Each number is 500 + 25 x the weight over its row's rms, rounded and kept within 0 to 999. Layers, rows and columns count from 0. Numbers have three digits each. The size before them is the row's rms in percent of the matrix's.

# layer 7 MLP down (transposed), 384x96, rms 0.12, rows 263-277, columns 0-95
099:423483513499490530452471484465498542478509478492501478479511493503464512505533525485481510469482457497466487501481499504465486478547518446528564485502492525500538485468457535507463475483505524508443516516504482507499523528486518476518492485507499502459489500478494492473527500542504502477
103:483487487483498507473525520500481480537525521464508448512485470501485478527521495518545532486488508511484457504467443487491501464510483508523507531499500527458544443473473464546505531537526525472504524499502502474479476501510536494516446497492501509492504519487520526479545452494506530541
091:504463503476495535457462490493522497500525506504461497537500482499528496513459521522467472509540511494478502500540515521530479543507516488478558507520568518466551551487509525513502530528494511464496493550480530543498511509498520465487474467507535479487515504496537530516481503504522520495
118:486516526472491456488480470513554473521473493527516488491470513547490517510526527490539484464515515520473580511476480444508525537525505473516513497523491486499542495511492492522518434537521483528483515524490499504503491526451480498506480523518492472516510520473510487530483481472533515476
103:521499512508524468470488500511494481482470530470460497516483536517494562501544494538510485486491530524532513513494525507491493461506473475500507501523505509529514487444504439512515476497521521522518465509536492567513464489498501492533514472488485502521517489503480456497531450505462548458
104:448483538521515538494495481490506486478527478507530508536510525524469503491492509499499471516472492508525500523452454479502515520508483494483525541567497511515461511499533463523542495478559518511510523506452500511477505477493492500514502495499489433477505515471540529518508467469447511518
104:454480505466484528524468492494506495550528477519458537470475495513524500563480485488476499515548484513479478472514525555501506536508506523474506492512464506505474483507483524494502489507488479473512501549526514497483539485526525523489481484439518542520480525537477491505480498497529552463
096:458514506482527499494493490476491523516517515500512500503483473527486511514535510469498475479462502493515475468512444542488527513508465526437496485486495497487432476485485476574476500515499511492528464551546496469510505489490515463521502535514515494500472521467457490497497544535513499466
090:460469506533547465488457466479485491489525542495501532493519508532489479456471519474482526466515449509526496492487507475465482494524482516508492464464483520466519545488509469485510521479466503518545504508526543513480511493535490506517475515513487504494478472491485471485517561515526478553
115:482484502544451513526500534520499436534495499500513484484516466494481484424508484491500522509487497520511485556475542472489472493504499503482489533505506482485551467490534463496456500471458503546512461487516516501487479487515451522486479529490494493477489452488528466492493500477508506528
104:476499469494500496501536524498508484481492493456506506507502508520502494511501523515512524507517443530509509494512528466458464512508471505510504520535527523483526455512484484513504466492474471478509545472472475461506459497480496505503528500465481466469458530531490509499477432553464552548
095:470503496519507516453469498479479458500501528480511508521448505520505496510526479568512422518517518500528481494520481505527511499505499498485506530520539527519471511444474508506522442488462500481493565498490498481516509497496481450472515496486507511490479496500512488465514526473479544463
102:515484493514520497503523495460489488507521494514493470534490477500467515517504461518500509516528515470512498472446522475561539503540504518509516511488470484470481480545516516544465451505498501482530484505518518502476551509533556521511452545531509550471485505509524513545499497495501480467
093:497515492481499549495471503483500518516499524473515585474514533506514508504500486495477490510490517486474505503501450459516425526512549527476483462522463481485497480515498505510501537535504496466472527522510505522536500502507535512461545495562520482533508491520520497469518469490519477505
099:481485538510481513518515507518491482475542484478520490510514508527487463450469489460484509460492540451497535478531523528508499482473485499530506472490509507513478469541517566479488516513478481496463515487548529507489467538511526500537469484531507514494480487452499486533482525468518552495
# layer 7 MLP up, 384x96, rms 0.129, rows 264-277, columns 0-95
100:527521486480499500503527506542508473501502493483521543496469533492483493500535463506506497485513520509495484479535553507487534464508502511464552517550514512527428494528472458542466455491459518508518511470529497476529468476516495495479508502559517540488501479488488498462477471504500499502
096:474489489492493506538482448489502489503498498483514499508519492487500494473497479438516515489522519495525551489474504481483517473522453487508501547525462509547512501547553506454504501553478511500501514515502520464486480490483486510495452548521460532505501490458519512481484453548501458509
113:520489481502488469540533548533557488538515460481513492501503507477473518526506488488530489527502504500519489466475494482552464469505508480494513555504500510456469524522510492513528528490512497495467538481486486549518466510528487470522450504511499500483524472488441540499483522482515452494
095:496547462506455546520539482501463533490529517478496479501536528468528497452571470507494505509498482485541517477461516520527488534490481503495513471536461473485470527510516512514450500515498470491506455477489493468492496517482493493466490502489553498474525493462489507478521536484485498511
101:475538524527494522509493463498504540484453467464538448500492478508513494492496479496491504522508514460502497527533504517482516480507501534532537517511509456526478531543492479477505509513456520525471506505474540476529522489508493463524539492543505519505513507517547491443530530490512449530
101:489495463516513522490512525511480513484498484529489482461516497477487489482500490504536460496455526480525522548499494513532565493483481506510514523551514468525522487514554505479519510469459541484473533466516435494537472553502504484485512513530525461472490508529499508509514453492489482499
098:482514477472472503477546508498545520476513498483506474499474521516495480509493477510458513482505544516511460538515456481515489512540493463480490488512530517567460508539533441473501460520485536473503480532536518490501497465476502491555508499518467518481511478491521491489505488494485518552
092:544495505491491488490498528528516514515487511491521484519490503489569453477509500467447516491502490510530524534527448524532442504503493492461486529501512477517508452533510481490493505509494500478506485490528497528510490542542486518507525504549540509461523508498483554494504522470454507549
110:468511542474487475489528497488493516533484499463524423534517567466498442489514486470472480511492501498541488535466476512498468464510449493488504466524476513532515519512512509482486517499490489471491506475534486518546461528516503488492529480503530530467545492500496525500488489478481505492
099:503566480524490517455515492530465501495510477527506494521504526522504512498475478474534505513469535516499475472502505479480526499541501484504509521537500525495438513503515492525513490497468464510508509506516457544558510485451525484522533507555454496491529486527511521433514484485486495518
097:493506478513450553483509527526521503527494532462525505523462502509527504496481517494467460509489499481534474498526484482505490502474508513532527535525502537507490538550526521478495483463456489442507554510499480496554514516485513540520521507480465521530510481498489517497542470532533529499
098:501520508573467523509541507512502509536517493455519500483480483492469520507502486496455499458445509500499515530488520504523531486503507483526498510502535506507504450537487488513503543471479517466531508471555515479548551528528469472507494515470506483473498512498488483472495531496550527525
094:491498502482507462500531455499494542498484507493500449518523506480521492481532497462510473470475487465508495477518526564532518464507435517483480542481506505509511497548501479496478456483508491492539470532504464500497517508480467468490438525473507528514513503493490518523519504451462516525
096:547534473503519464496506504522476496499497515489508494499503564481489533522502481500523488494517540504510480504518470519486488439469535472520488514509487444514479475502512467498473520529532551507482524483532530529469509503518466486554490474500488500456542516544486485480458515457537499501